{"num_hidden_layers": 8, "hidden_size": 192, "num_attention_heads": 3, "num_key_value_heads": 3, "head_dim": 64, "intermediate_size": 768, "vocab_size": 8036, "hidden_act": "tanh_gelu", "norm": "layernorm", "norm_place": "pre", "norm_eps": 1e-06, "positions": "learned", "qk_norm": true, "attn_scale": 0.125, "bias": "all", "tie_word_embeddings": false, "parallel_block": false, "extras": ["capped logits"], "init": "normal", "init_std_qkv": 0.0471, "init_std_o": 0.0118, "init_std_up": 0.0471, "init_std_down": 0.00589, "init_mimetic": 0.5, "optimizer": "muon_variant", "learning_rate": 0.00308, "lr_mult_o": 1.5, "beta1": 0.93, "lr_head": 0.00732, "max_grad_norm": 1.0, "warmup_steps": 0, "schedule": "wsd", "decay_fraction": 0.935, "decay_shape": "linear", "final_lr_fraction": 0.0, "batch_tokens": 32768, "max_seq_len": 256, "doc_mask": true, "train_tokens": 153300000, "max_steps": 4679, "dataset": "wikipedia_en"}
Each number is 500 + 50 x the weight over its row's rms, rounded and kept within 0 to 999. Layers, rows and columns count from 0. Numbers have three digits each. The size before them is the row's rms in percent of the matrix's.

# layer 4 attention value, 192x192, rms 0.119, rows 82-158, columns 144-191
093:497527519404477560458498482556453556399585460541542539513450500501521467504551529446479542535492532461472473438545517531521429519556548513540554
086:568553573561479431515502520476622499521514505467565451560573602447509558477410438372466463480467499424557503530519413467490481453476470443461458
090:548546472508549573464490494487517465507502506527439512460497542480408598435429408516457524383486416542574525481515610532496450530469562574503540
089:539499531416519523463537488472535528537553464400492484565530536433509522489488471425494584512444525593463517523543418505517524476368564503520483
092:505576509415350498474571549606466442534590596529593485459510542483499580586508434425494504492529513484470494513362501551511501443504518386489532
097:544464565455381478479534457518550545569570448507542564457414540456544493502553501561513497516401540498559427491515518416448534545547482546461461
095:557431482602631541561508483445427419449568430499507464526444566453510432506503490476555493481539505433463435480484447449555476520499564471569513
109:521426484527454582478380439578547600511555520508431486486468450522454448507458501533502483542518437509392457559544484452559495483502605543526576
093:473393506402498538486547505404569463495543519506474505453459532528445455429490620576497440547523469460516441477506534418532504506569504589450437
091:588458521396440435477517521477513458487468455576420470526487465505492494471491517518390412494524514484536456518468511499484580516526547528548554
094:506412509557535505504495448510469534527461457488488470540545489485485541413545489465588446533492457528403444475517402453613476471502502577445476
101:498517474454460538477471504474534452569453543518463552511544511524522589536463519458484536546447454517429468475560520496466456504508534511448499
089:516496488514513500415485571493407442421465430527531350514610495451499496530530591476499487461472483444554410482490660512462461446485527517522452
087:516524485554462454424518572447510632482505497517443528561491475521490499424573498488444555539462539516578373604419495479468473458566492506490474
089:441546524464467544444482523493563447589505520556506489510472469499356577445538463533567436456457465491476512496540491578359544551494463492609464
087:490584504510426505536498498429451463478450480528576453452536514462420520479533502508515382555475474498514490459489472473488432474485518529514506
101:566508530423410494425605406473535488571565503527522581470528453465462373451549474573463518552354453536574537479491368508473520491599509521492480
105:486591431482467458526573518460488451503538521549486447531488502557495438508462491452559551511518566631596491504547491506526467458500419437473454
081:520488424523391501531613576526452541408468566558598551542449475493485510505441505525428529531558498534475575492472551516579509472540496568574510
091:554444554412483420472419474531557425450460480444462541475532476526475525480473573537478592520580565490507501537432475520533520534598466427430499
099:470479414473439505436475481516507449481514493479453520525550394517509510483476608481480434531445443473499579486505469510543607520497478540502433
092:521483553552591389477496451473484420494541553566401555479542544558619486582526492456484490491507362426471489495543412399433528545507568542487484
090:498469544475511563525492458475579418536528523519513424418535419486413476539542455573440575493466471568487541523506495547529495437565531444405527
095:541432562441585469561497577440463544517447409518506589612493535495545462580541406556507474501500562569408516486492560421564533493489409506509506
093:451519553442446537605548599511488490472507532417507531516514566511545501475548514511445521418464512400477519505467446566576480586394522490510472
089:501465530497552566477407514502563492550475465549545513477652489512529514488623510563499544507437423502591533482489508456498525545547476554523458
089:484461544421501538538503514520512456428504469618517517513542507505437501387435475468346420539486424525443464508445537545467478457569508540478490
087:487507607462452474496518524397476468464537483565523551450483550471489544494514536424510436500583476478466433517534491487495484441561463414531517
089:546460490488528546569547443450501555496534536517431532482526523462526376547475540590479491463509462493452473512444481507551440532562465537528517
089:567453519466548459469473404427472454515499500510459477502460502495540552562381400437563562437477335466570512450513572525494482576511577562541426
089:489496441486565519548390445467502550476533488482450545458536454492494521544431441477564569557520467431518502476598452496558428588457606548465590
089:483543525479431385505529530539519442457464515438426613440505526513453452514496520476552404575494497452460417398515507453490595457536563426426459
092:551526504458551534436558530464457499478460474572489638517449522459453452417525515395459430531478548475578441540500433494564493522528532518419465
084:528413514512501463523386561517450506480441501479566501546501496511447467457502445396412462484479562460479541471571527487525456502463477476520538
087:545558472508541550588387557596478568543477492498570561560471564577553481445557413572426535495532562464466543458528506451491480467462569427488451
096:488491473550468446467468524512487524571465429540517479445421470497495507523487540353578549432398442524474529506445551533523552527447585508459462
091:529533462457451467549525480484501529477479507502559504457500511390442546493564511518534481421538536527588489501452462502573536513546374639473463
089:501422529510497480529544518525527482438404582496571448538522474587449516496453552499563516522543679490469479517444473527545367574499465441505500
093:504557558495439487502462504470535511461473575428582523409501500469466497524483595469538484530575534557412520451397466503554467529451478511476469
088:427505397411489525576520576517472579515448478520473395472536474496550528460502560540507540498457438468409508580435440462569510472466599475500536
091:544423513535403471516501571515529422438464489469426484446534471504487464424505444527473574458512519528479503438552429505509617501546479526585487
091:479487509558493443535497467528512591499445526599482436488516461517571480519457471448552616571517540503495462460556546497508403413514526535559606
092:539511545517519543491468480521502421376551429544577536576593486497530374438465501479457507499521517450487540582589486534513556460556573478561471
092:480537465520490555486508521492521409452434514561560489543483500489584554421455444407552487435411442446500452525553510443562431441446433552489522
094:508501461516520540448525517438509481558471553538485448531485532457534532407518526437602509475523502600463445470501532489557507459543501554562591
092:534494477554619484484400577521570589457509457504452467486482592558514484505545489589543508417543510520519545536508497554536530548456498478446527
117:519428526445428465517521558584476529497510477555629520521458533467423542495519515524519471581561477511549505468459550555467539538519467527506483
112:425615541520352521530582555642496543551525448484457546539505410500459588482444482527515489480519544478607540568487473478536509391489450490498435
109:589539419488439586428473551468509566493422573452518430485511449541534480569532438455545533485430512488460476458458460543527395490452415405401545
111:512543433401519531463465510473469440453466487515520523533478466510462519618491537491509466486435406460557413606373516472483470491573556549501531
103:555479545449482523449457471513468525491512503493516551466587468547610470437526488477455450442518504563458511466455464499543521505474542474475543
103:571484519546530497438561575368405579548574422522576463454417525514452390472510450533548500467490500557532428548536447509407488499533539466387463
109:484453485497360443436493514563562528508538412500492576558481446522414462471526491534444525523450490508493552579443484572424446470522460415580472
112:454541479571542501446536470466500488464471536507393482471441563520538431521522564510560536531496484533568431542523587520513496537540572439526464
123:408489563390550479482593486544468593484454501559491537475507533463503475430597510547533516464528554508520560458573480560508510528486411554511484
107:422483461534391513567506497429544459479452555462513502434376410536515479486494521468528499546508488411459495572389483475513523414503480461509469
106:512503441523502548468502560466416553578494565430429470480686485558519527475558428500520587483504448540520396465528518428445377424536482402463562
124:520418518516506513535544531458469461612468499504619431504476507481447506632456586577494453452528521473493489468500481425534467440487594498514386
128:547518566463569565467501535506555525495391470508499464506527480439476472495448511551376563434507454529441476485435547506430476396517488472557521
108:510561512453520468485520537521546525501509485604551465552502499451512493521515436509482494586480470578504535593483470506576501404503387484505442
115:529506516505405476415409640456500533600524482539547561480464498521490571512431549411563497523489445503544501475520472489489442501508468536412564
116:491572514440559455470405504569471523470490502412440478521542544517587473537441433540374531521406485630537492545467448552520510500476531466586417
112:563508534547565530525520463470499607561468620412484474533453451497522528440460508528473520557452509471541554524465555566537467504536499388563443
110:435481470479370458565457435521515471517514516497596524521440514466561559469526472406494515471403551601439487485585447570552494459489503471503477
116:450492569582475539541549502435479546416435460510541486514553544389495481463561639534484528472412588453480443467543414518533468505485542505559437
115:539542522522597498524562441525501520539496500421498500456436521558505631603554530607453482420528515569495396511488494462458453535477565471463554
115:463487640519322566443521467496584531468472424514577581558521465528472536474446505467411522525502500434488481402460499522511548495430582463565503
122:552547460467490418471565557486496484452537444500481513470610577504508494491486450404527537503508516640491500498497432524435552502457533480482604
113:504546504484503590492507539532505574477536508560481456462528517471475449529473393492553470554477475568485531484526565496536487463521556628502426
112:570549473557509472494437417495503422531527567528456553485461427503460517465481565540562490552547497515419469538385496457471523531492549595530533
117:512414518570464462516510526487505550457439541554443542487502446456589494467432575384533513510468556429499499454544419494477511484495477526549481
119:528408492570498502415519460521460493427490490498496559505501506559552603489476543414405568480484478455515503532390526491410577467602593504532509
126:514443495542520413506547633533462482543530512517502467501496524430489508584484598450498479495525545585535447454490483415390507511569452605494483
118:523485506484466493481468451572617496479474479454487472491460471561601485559507481528494460609468517464452511500600539474539480600432452555527545
112:467521534490484501395489524521390427530504463562495518483602494522494469476476407419600538491465494582517530480522463483529491558467516449485489
113:428512487520528573496431449552530515497499482456416522558487553599461496519541466446551429491584560511484419554493543500520536500527482569452601
102:628549566421535513471497439507475527461496464454597433438566546505540475445435477486500508420563474461479549568492538484429547492556492444529507
# layer 4 attention output (transposed), 192x192, rms 0.155, rows 82-158, columns 144-191
089:639509523567508458534441493423455462530433531573524411491567478498414522471431464510480432508548478422491535618485505562532589484539484465588478
085:419527461514453516526473475521480499575499556518457539593519381424482517578519495504537452521562482589528417459458496446524442572529543532436525
090:522442480510503521553461462511503486607472535477515536531477523412518410512575499582576497581551458501435403477439352519501477509480491439408528
082:456536482515595500559410510568519497579394572498470500392400465525386435431543559489458482436502477433572498480432459537431472603536413479444568
086:461524440618550628576469498492403573461462486451484541525519516552462413455404501462518427487484560432475444529535502413509446543536455589524596
089:473481417446533495532425517567524490409492530503400508620484515526432394469510440501515501578585404435465555451459532527501472487438500487480430
090:497617592506552395499515472488570466518458482509541499512481469517519567504489527481501574580536542519506509550588536562459547534494546411549519
098:485610532465538382564552563504465518439515525547541458489509487519463525537435547474497540537438486482490469456462520491485445495543435527533494
092:424561495463530462376561543509469562509435549487459479486524530469549483543507452385559603536517500465496533476460478480523503571392518541509589
085:385561577600549512557547502469583514478440450446570535500370521464450542489540455426547579479461439493510561484488448542485417410462542428553451
082:440426414537457492507466432485495499492581537533430477464462466553479520497520475613541570490537489417589576495544528498437362442541505575401560
095:533432441564476412495514583476511530557513545505545498459441550544515507486491541485591531525457504435518499547477502575509527509489422464590426
084:465450556510554510499447435459459478514469582474495636468434480507626509521520427550558472603543403562489529505507463488533544511492518469517599
079:545528469499487500463439427583454479523404503494541486537545559492520470608410556463499451469524594521458500544555516416479621532490546545462496
084:559402505514529433533490475510460505449407451576550435384496436560590445578463475503446519463492425556474521480506500501486483594487464534575476
083:582480561473497509545435440620448588496594546348427519474489621544448502567439453532583547428459459468473508491517529483423581473535533500473478
097:432475503459519487572432531467488562460513509558564494492488520577431576388516526397541480453491594505435477460445587490541492402501479513451570
097:501497552535522539420497490517499521454501444534444434467547488503580558388608479500493405424450518444542512473513505470561456496491536597434531
085:477511547514546550530476470492421539477600425470446463468487548519402430580442494565438477446456574507501526515555497433441541478516485559551492
081:524556501526462483549586466456480522538456498506573542518404442464500517516567464501529563531550488594494435465574495562508471485414662483527381
095:532490480481541574374547549527524506509422445529556509508505502419558473591522474417514487570443535551501453524495541541523388552445448574400554
086:465456442416541496551530495520513513504516451439547485465523418390459487535490447527481503515526568570499544564489540516476575440523468566518535
085:508502520472495471518510424570431502454517499476561509505492555524463553417536552524634380512506520513588569483442506479535500565542550556536488
086:376559475575434507392501459520427578482533594480488485476578449539474546472395567531479552500422455468519519494519482509563441505519506556562592
087:507425410492503509384448475538408543510474450518446489468506497507512431552500502507515547481588563539424494420533515511582544469627492503525519
083:497458443476521471455562558525568508477510510475508513443419547610477477534491497416524508509426484489351567451465556547512488357587551505504540
090:420479558556473460437546544547501474561432488374477512492582524445540413539453523446562526556537475481440484446561528492563504623502467560504484
083:392537520508520541544498493539457528567441522535473513494546499530589437557520509463499505547482451500560464584422554550461556549453541477490471
077:455619552408531424494438530433612440470546513609530498524444416558516705462488464493544558538449458561530489559502463423509580534374495466468515
085:498506472502566505452483576615572454564458492484463525470521493538541502521516473471513403495534616630536466408439432522440512482534393469533543
086:553491556453544519424532417585478471502474517562449422456475454583469521534561479458523455511557485504526437596445520569451557495497453500512479
082:445559500642497566634585456498422537463482554520476464457466416513539427519442447489406575606525543488439435574595482501514455470502478493485418
080:503531579537518481453471413552499546577541612505490491501587447519629548502437507540516488452534467561477499378499624481521482498481376448506399
079:520512438603526473495526534483513534487583453453494492460404526436461433490402525543585600461533511495531530456522564501580548555489447535486487
086:476440536503358534579568450474386496474553495424426467436520475443418502448426574514578579415489494564536507494488487618438478536517433492523500
090:560491461501555569612494539437420477481468504456553496570445477501543528480559421588426465534542507452519482494525514453456383435499465500560483
085:589569454521545559403453543488492428455495490516491478499366539567471452546556439537532464462556531521481513517473528482524488429506552537529517
088:465638517490360494521458523466555580591544482539481473477516540510611485498447478458530510490505431434523437534596547458530593540468549488501555
084:529553471483469608549474526569512491533505561472472576459482539543492496474480468483498525556508418564551446523506458497555470550508455478486524
081:483452604547523529493480508421440448539440478532521562425469519474424552531521482401530467469425460441492437501535553532430430527584432514415477
080:463517492529529518549478415458485512567482430556642510549487541462497518550470545523479400504447514520578557325574559492542460499533567532526523
089:545571546480452459391494487504522501533545508424527533402473528460392483549486519516441501429565534552517502526454536470542442580545478575498411
080:508488561387503459596541513451571558501517519468403440555474459439455577491533571518436577498465451563496330450424459550449600467498524482450488
083:487425611485468457499568610545561508533539486536447627413545478479463478519445488453506530483623539466477427406537475518432492677541571485441555
088:560420456489498549478394543553446501444498386466521537490537529495506467458543513515446405432534546453614568567468463540524403530458519560499533
085:483511566502456473502511494499440508516492535458540443439551467365415534516430529512427531503421491487583451480441570503399458473565574449489497
132:469582392489567503460531497453537506576455614498473519534594506524619489452490500465411455485490517529462535529489518393622482481446498552470478
118:550480363478591416530462483448450405535445541519490488556462466471450499495525484509434448519554494462423429516454606528469466532465515534396588
118:378466589447593499561543532574519487548508471539424524520505438472520457501464525500512438524487557564476493457544540586443485502489560563495506
118:457501603550474472517509533474527561488483472543489500491524525495585377497575487533486410546535551566505540466438556478564475378484482485459460
109:393478462605517459448576410533474497460479482442489512514577568522538520551436489504500563490525483440519504447558489450497554554469584446550526
118:438452506454482562442519444562537444488455553534463535559463483529508589539486538551370475487500529528448504532394410489544530539447386493520531
116:407504384358578512474512548521538491583447523496543406569561546443491524544453494504486452550492548504415462408499480529593560520428469502489489
122:520509464449521452546479528544555481445568446580597532458474526527450520531614513502492432489540458512490500445476406472525489569515490526465513
135:534461480542485470533436535429407555576502492482587508527460449517490604521392487456530461477471385523571519522499556518618497574498504484477495
114:564490452473462424459452532481486472548537473487417565584501572515477550517520519475573463450524490521515449504394618528495542509529527494484537
119:426452593501411452476495547565557446453473519566510432590382478403500517486473541485491485484473608459525562507487455553525582510505487615510516
134:499571458540553472406476488491485535439566540385347502494520449393439476367457434489508522459458462541479510479460407532528532528527403469494597
140:462517530512484522470571470448480480431494545599577451540515403438558485558432516526584541575536525467542540487512457490506498567442398505514452
118:549470519455518488554470409532424583584548517440592488439498469500565471557445503528489469430516502516468456451486613465520551452504477465516533
118:442530538375555465533568526523530463488471485525482481514519493493474473497512585576411468616469514504411516509395541553507416544473468550492452
125:554428513574485509466505392502522501473479461551568550472505459525449418556560451540582556508522495478482449455476510475477468551527431544439508
115:506511564524526431445489468508536561472603469596469471537520543533511512495482573463490452458437537587498457495488427487502508494505505538488599
121:469452494503571471519573506512576518511580446567394574483504478546444543460560519483394516518561413480536523471484491514502461481514475443515513
123:496536441495564515534543558504479499442611476462460490493578494433526490443503508443480412471513533482505450544532516518488515591516413478424460
123:522524616532517504468430443573441494473566415560476486458428522477522411370382533434457462545546530540481619506512551440597519543552539482541457
120:532566544428543503541478441498541441494500543560386542479627502540469501449500400469540489481573494465451467533521500475564447579500423527517528
135:436460547506572620542547503452410490525483488478549441511545445505480464530451534548529524624529513463465506532512517478502526526514510569487404
118:519437445465473458531446524474335505477402472449521513528502501563469524481541541465520531500578464557502523560481573515514572495549483500425485
121:549510546538502500483441593466554511506508466470507500536432449528482514564481490451505439516434452520503535570412372528466456529483587462547547
126:444499535410467531487538567495419522554542492501494474532524555483458525561547536573409465477451541502477520550443504542493547528534459522597555
123:412590583501514472545547478481493534498542566456549462443564513464475437514460495549523465508475599373542475514465500490474454611450433557524506
130:502470507434491562504499462562523471509427575486476534495563497407531482498525529542511444578524390518464587582477498591494479512524570530548495
127:552473539552554532430530513482530453547549512487463531531457499484457529485609505487447563496477414531453523519491535504434507537466568475469587
119:458486559386510481435503474479465497507445442430542466492607495529478496525483576477487503512565531487533527559415543443478418623514435542459438
120:533535490526524359553589519450508464510385582554584543445503530530534476491518500549532579597578426374549526469556519506512466447495599474497420
118:514448543606476409459500461382476502578419562478487510481522480512475433541497516477564447497500452517514486483522488410599488488444545508566512
# layer 4 attention query, 192x192, rms 0.107, rows 128-191, columns 144-191
097:583472436537564500511489505460548413556591451383443512480573524485527453491452464493414515473459440474525548513409494384442435451524462429466533
088:596511529422523440587555519481434539429405534491484460433505502481522514574493485551553472452499464495479475514539499458558542543460518496397501
095:441565543508451547494460540492529561445472488514490456525529514482523543542487448527515446568570563520506350575523525512510568551428555449527466
087:454522500447489547504548428530560483519534497509526475514467557526397429388614634554437473586565491540431481538405578479635537463512462484426370
081:452546462547456509496466590503445455478489510420498535581451573455528503479541544520428574561473462549525579475528537520545494436450525469540468
087:487484539470527494569488503521432512440484453490509589447468574482414476520477473482511635435484505448553472524478585515458545432562581496494446
094:513434513508461485499506541467573581523507498481454496538541536487451423507540520545426449546497473489536474515597550527467574507458576428460466
095:432531471501503496464558573539542481470541488556501461493583549572482424431425425521474518431483583468566453499556512490575547537573602516555480
090:419496533512387529488494506507424478439559533498446487523542579462529475449474518450543515474494499509451469465499428542540556418414697485514591
093:462536429453508488498588544508500517503538553432517529535523439509560484531531477575480438500572516419501449417569574514425426590583593535444470
091:525466501477452433549378559486560485487581467515462556446504460584510494464473350503506588519563431494488517496538553494440519567476577554415485
100:395499571505479430514491584453541462520520519413469496503424490604559365402538518510554532463454573443465504427525486516570501550411496500476535
082:474445492449508486402498475466502492545513503453518376530456524519590498474560541501417487524575476503481448466470564501406460467460600513554560
090:519487591508418428447442537461472474534459584550512438568562504604534553549495456565499537524400551604457481507443443539534502489489533443514474
090:577552436508434513508515524422565422452495456614482439529426533552500535606502484479613523492430440511546487544567484584451521482428429485561447
094:490548511422429536551526436516401434500446503530416402386555494505451519565480562402501466535445530521521531469495490450552488558460508522527412
081:552456474533463471467471410545470560467481508442559463467456469541421483517468444531566483450533457557613532589533527531379556470549501519524515
090:426569473494572401494467470493470467543495495455469478565443588530517466486375554490469428528525502489533578490505499448612497506476532562478533
095:516501469449459469490514475477509507438542521541445558528544459488590498470577629517482461529458433515475505520505582509479451580479494507515486
098:624526591428558629467452406504434457532502489494523494456536486498493552453548580545507416499558491487571572501471494577422484536478432495612549
094:535455503517461534533439494486533578525561515406445600513476591594585514501460465512472457446421515526461543523629576464505509467549575410416550
093:510548457530427558492576504501464451466518567507600385501521558446572435508428438525569482452476559506531500565617598442453442521437510483531489
081:474503469439531535531546490551584499480486511530513402562498473536473508496449520501456507506569522488427574582521551458511509567428406530513496
106:448481497557489532491472485571554505460452473495433535503514544453564495506546430495506469498421535475404433541526418435529487576589468573407589
094:469447552460516537411553527496500501558537484489516499524585477515592457587508500484447406536493559588453515479401505536504529589461394606488595
089:458536392459447515555494436494332491516513536530402529478457541520494431569431440574502513443501506454600515487503476461541479487492544519517567
079:459476469550477461522474514477439496469541545533475486515454429514409463560440486483541524495475551482466523611529458509508417543523402555503468
094:471444461476521540544597476530503530534524456552479451454585520558587499428466399516462450515533596506515457489400578547471528473465483386512534
099:488516441527479504418565523479500487500504645449508589406423427471545483464513426488520451440557500530497518486519546545483510552471542536504485
093:511368410516518440520552489544524568479531517544478405447537492601643489508530499487584387569515484437487486509608453465474616490449494436560519
084:399578481501572469536482468537409396416553459616563534398529474532504550523503410523545484522573585490452573479504494534505443460485409475548478
096:534499559431435598477534536431491430449513451462558485481497519477432485431377506539406504572488486485575450384411417509550489462517499548512548
087:532513502488492567510548507513467420464467520468495543430519526553428509503440568418589512524498476466601565516479485573544558533450482433417466
091:476464468575402483468447517507491556506468581603580469513545511480478479542430501494502559555578552489535580545388520519476508520488497511492494
088:546445562508503540405561474410525447498461478484538552525548384562574476552547426479501573510478543504571506452544509455499472461509461513526451
091:481470450556499509617522415532497466535506539439422487518425559466475527388499481458524561530443500431456503525468558442522478494414450534486520
081:483519595489494535365506421513561538474534614547556496451451518471537517482593506537409499439446498529472450504415430452568534404447448483482460
084:456398431452470485444572539495419548519445441571597504411501580471406552543529533434563514526498527449532538455541521527427477547445524506550465
079:500507545546440496629431599541493476443511454481527531481464419418437449573465485465515541474513531525480508481458518556431527567590456461512549
082:574463382477565540587442556542505442522494574490483467547472563445403502535498484459492443457472456452442543465451489525526554530422483537515577
095:363441501494526521386535537514570491560453607579492505458513483552500536552516497426426581487486403519501507437494536471554536527432431505528472
082:545524558424485481517439468510574488487472525463545473512528400430488478513565425619522571530533484616614592514458408538511504509473445548507483
084:503505555535536509540519424434586519541473561571593469482474529462440535558481453525535627433496525471585424385576488523455431519418495438516488
091:481478466445567600571477542554554448553494475466521425422504580442489528506497606450536417407488523504358490517480537465543501476512659556482436
097:476487540482514521443549528563475518439491410562514495556502463468329456480494517488593503575433562401471483529506528478512543603502559595568416
081:490517373613507432531497508489458454524552604451517500525512430462495524512435485497569431428434518513456441510566513596506592608494482536472518
099:524498499563576479457479464464531450521465547501559614489416484424564365525516471504492477401561469526547554445530510488525522470454519520518522
091:544485501483561446410561523504534530490486542524472523462486406359481508450404545461470422495485492541506439513494492500511583442429384471477521
090:532438529552521447521454549455444529458431433405499511454500486461482519493546528503469568595511468390456446528462540470444447510454468422477491
099:524526558436524506545496507550459530540504470444545452475569510551473533376459501427494463396453547478561443544537445527488532462558523419554603
084:512428429516515464434577473507477503453532458445442519460554522525531511441552494584532486567556435480529535439550561525607506551442446440532575
073:441540377448524430501474473424498516469519473490606507529454608531502593503532522489486400486477501404576592562424594408586576431431572498500447
087:487551479514465481451615477515511568504535408527584512489539528491543411503532369540508443456454599557446552493518501565493569540504504554560545
091:535496413454552516453512461454442543482486491561491500496488544435492615479461527593451644601571517524472459537531435501480484509469554521513496
089:506431499503476590472448432492490440549471487540519471492443465573499503494505525596516478522409529519495473537497489484543550477559531428530452
089:548549484566491527453484496418497503566543490543425554457546402399566507555588388545496459484482445543443417535513535488415510545505444483516555
097:475458607432578574526447486506440472572547520461497408532477458445500580492542456509385450486508442461543410517535496503563488487473578498520469
088:501461461589471429564531513543519501479526464555467518454517519572547480450498530556493552455478421512480609504521550403492544390516522541532545
092:395450477465450422530479492489564438498449499515484560451528445502429522504513497517503533507503544484460600511543501369499411457498585404533564
098:477517520406462477578635545485454520467547482583448578416492548502561516451572471540405561573502569448465555475554491507492483517583484542561420
084:482465468475486524402499439534559467468532400557470460531566520568590536453429472554473520463492561536558454474445538592487490485497563449522485
089:535546460444585495577483548462464489545643495435419484503487531495468509503433536508531443414481537500537495498504439542533483539470459522466513
085:502517483517502620492568625362454491513469473518561565501501354560517527486497515544493552522551511380556455459541500530449482570490515572454490
081:553470492521590595469461525457475518434483429496522490452488541514484461427453426468492502532532564556519490571486509508532485562505435475562424
# layer 4 attention key, 192x192, rms 0.0999, rows 128-191, columns 144-191
096:396464511519434592519376507369451462496476562516504511532445477590410611432515511535539498567509381453493443526492558550568482545502504577466492
083:456440477456401518564498504635484326565528494498480523535542516459473478463493544423481522495551552537386452496486575516434474508532519495590546
100:450533545499508483448450445473557552522562549452485422516571521446522428550510517384534512505477567447419531559456469537535496611442476601495479
090:524520549495573567504569587466507505428403517506504497512519492465574569530527427496485563560491597539474592505515532498456459473543576470475526
084:425536518539553542454552495468598563552458631590446483544506522512561585527541626547485393544558510457525433520516458472529510445450628509419542
088:446479501450535524480532470409504499463526579553509458491567537634577473445483577471491461595414415400623452518543448479517438444434505456541459
092:422462462476475502398496505544407535528452497547411494495531547590583505497519530474518440470519550458449491483438506461491453463465545602528481
093:526476629548485428495612451476474510491571491497554399465473516471616495471523474489542424522517506451456507550573475495458471510420532549520524
097:434515457579508476490472400440498473503474575527533532577474513472555499458449507475511504468482538380510459458507489514556552524466522488495579
086:526501398494533498475611559445520486577450543548508483493553431504486393479594541517550488502530453469521460507565608523503506589480418535521463
088:444537493442465511524536528518457619388505497460511416376440497480506520513412537498502451458436542505528477513512424468467368524548399475493517
098:593502523592588533457511552487546439452463489542599515351519506448510511590549495565533464558468403584453393531493477541502548454497553502535470
086:595468589354577605441543450493493399519477503549465543541445499518458490539569521596478480567536563521529531472483475481534590472494524579468519
093:453548472478531490433571487496521432537547502465515506525492475483441536500417511532534373557508518496541516568554488428411465548495463448514480
089:549430506480456468564506550524506528463426452521545605440541551542453523443461454499521468480610448424541489489553528399558516476537559471466476
103:472535396518467521389466522548515480510510585465618531519518546467499502498463507570615520438496497521482480451503488562452472517537478431448540
087:530549615495445457496501419463490483448569434530424571482508571581601483452552496525500561422400443467562444477422551453555448413480534427526330
111:488444579518545456634493586543475481502497545512480493490529526447467466521443510450526390501458483554442500499479432525495582497572486481511596
091:446514452503520449491494512454504427532431456524540463482459520496510596542516455500446576496492518518514577413604460434492580558489535463555568
100:520384518498487466657522603509540492496530431453462514584490462521514522532468482559445501478441415458460530612503542471523471477476564532519525
090:462551494522508550562429428568441545448564427484494527436538455493532429482478467494485455385443523499544477504477522475451468434445524425457527
087:446491428464443446532533463463484511557531506528467465531633488484507461490499510510510475508641594442481411491517440438537588475472463531541462
087:496441518447515495514503544429479486558518515510558499423526471440591505551554575421514499643547495492453530543439507471590491546532448499464494
101:540491497487374401485361530490564527529521528523536511517509533495438454517558467483449483454532481543536471545499508502511399421512512494488525
095:520524496436461467509450414572539461581481517499520472465437481451463513574550503535458507618535593600435476532464504370460437503542475582494470
092:429425437434561525468583575508575501456454488479528495502581465428492545429463548502521509420489508456457480436522527547456481512509596424466352
079:488525567503492548521537440533547587470453360473573505449523494476445565420430457437498561540543558440456416396509556552532517517465518513456468
098:531485409519482455561427460487518496524576476468464440555464509485551436456508449486420502554519379580446576565484487414502528480541547570467494
095:513520389442530485456482484504537426441406534506535483450481543461454506467588501576361480633512502481497494538401508486502451608460574526395468
091:548513530453517456610544413494512498553532498488501532577454513508565406492498490515450587465506473558517527398523557542467491451497523493469447
083:561476435554475518569502508472534581523536463520455513482512470443456440452483492462467506486498472478487497533582546462420494566560443492538521
097:433502489484644456455487537535471577452531498418413533542445448506418524359439449462514562561504559430471447570442473524506525536530537490497497
087:504456545587513423514481549493447583429443474464585538549526612452463503509452527547502563432452559408516564497515464474421521455476484543610482
099:427451532453469424432522445525466495519445488532567415525524455426481463539451528496585492518470469434560466512539457514412488548494459586487475
087:507414506545537512498569483456536514492486462490553537477460537583512489493534566467489522632516451468489541477537456495449367413537584498506495
091:517559489474526544470497548482579497482569395507485463533586411536514453508489478435478375417492502507476527444455434525472508494626450448517559
085:390511611529536472540449512448546510567468519422509577548477538557530506441471554464429401497481440460510528504457473449558494435461486490442514
084:498493551445536542469594341575552494526464522596543570514419413470494527548492563511443547554570446511603472542493400523481462536529427551522461
107:513482502496463576472508531520549462457530509501468498520466421479470561463535455523576666479469504494512378478493467619363477574497491505490491
086:562413464507497523501478531517460446514485494459467563473482425390490579451459553537548555526473466497481452459452488657425592514597455463493566
091:442542423528592513545575422491472447531418437491516540530456476450519405487527453609539446562547496431470468538496489511538467438473471476508491
082:462517545501522460443465432513484567525518482586562625481470518542473604508520552501460514520437486486444532460462558401482522414446440446517556
085:470483379524554527483518564491469449455473528439538535536482542570546483489556564452548492490484617479566563470474558495522483446481651484478399
093:479489536488391470528547454451423483511522443530461577479405476578457435468519470556483464529478602581487452520514474506369442476523431505509506
097:528472542521449421524525462472483539501490442473560349458519498527486538454477519434426496544594610495555517483478490517529458520482538482528434
076:534528519524523504541470367439510564370481568484554526478511488433555475492523461470555523404494548605523512480455508487576481566445539445427447
103:502449465598424511396484506481531528448553520474440525499566528586531525460446506390515475578450506497534467495483509418536460551515423522455570
093:441521453536532542574418488499564536497479535493489491492455422493537464564604474483508487516455530476415566355498360525510484583527466520550404
089:464589490469524474451471545538504463533563558521500557523482550454417563376503501460504451520508499452560448493508504569549544495499589518450464
094:527478557516406576461462487466492534433569498479445421547497505442525564586508475444420532520533564435489541496558456561472521463409467495500435
087:510463497512567506514534559568537397517511551489487629454458462404482485482453447449519497422555450506510553451509563519504511577433648557480467
088:517450521500502553651517508521388536535496485459510545495463521481489429535448506497568476481528481484550517514525483464523540447494510411474509
085:499527434493548441526471534466537536465535575571458552525499498477556488635505411495478544583517529454504485445523503446483449523474376424505470
096:452527547408515430380551543536482466471418529544511392542503518414552456558479598391475486468537481453530487454541495493537533473503615459486485
093:465446449462517510511509461495545563478526571565600470551504531504486545498475455470553527508489416510470533544483503561490520414503494528456522
091:472438442424418537430550492496565569509462590529478570557506533420583509470546502556407501540502457511493439534412488475619457505488603537468458
099:542541572507518626466591547413502465531469498410465520560448573463515502500508527447504401456511603493459417545528591549538450463560535480494469
087:473553513526326461500456470419478516482385479483416457465540567345405457448499443551555526429447490533467523568513432479516576497520505462496522
100:529469436549496521457440557454381566526503478606499460466520544484495460507483526523524498509453411565509519554509464516532585525484551561549485
098:529419432498512448515504518480619489499524459422533444619486460463512547513494562500477473498591442598436492581534558428507479486414476452523480
083:506413443428514530475435473463406486563488536441437511583482517520476506409431577550469479498512489450445471546532455425566562467511415541478539
090:598515422504532533667449545546455485460547485478461540391472493559552551475509441462556567492462490413474495505520558485429526446616441439473476
091:486497523548482486449591425490554438511478593464590382482465617472491445457484496584441535463577544453534474476568538448551496485464533576507397
086:512499609515518395410490516466459476483547544524516497502527485498527484426462560609570543485439535452489506502389535495444516428474484478624515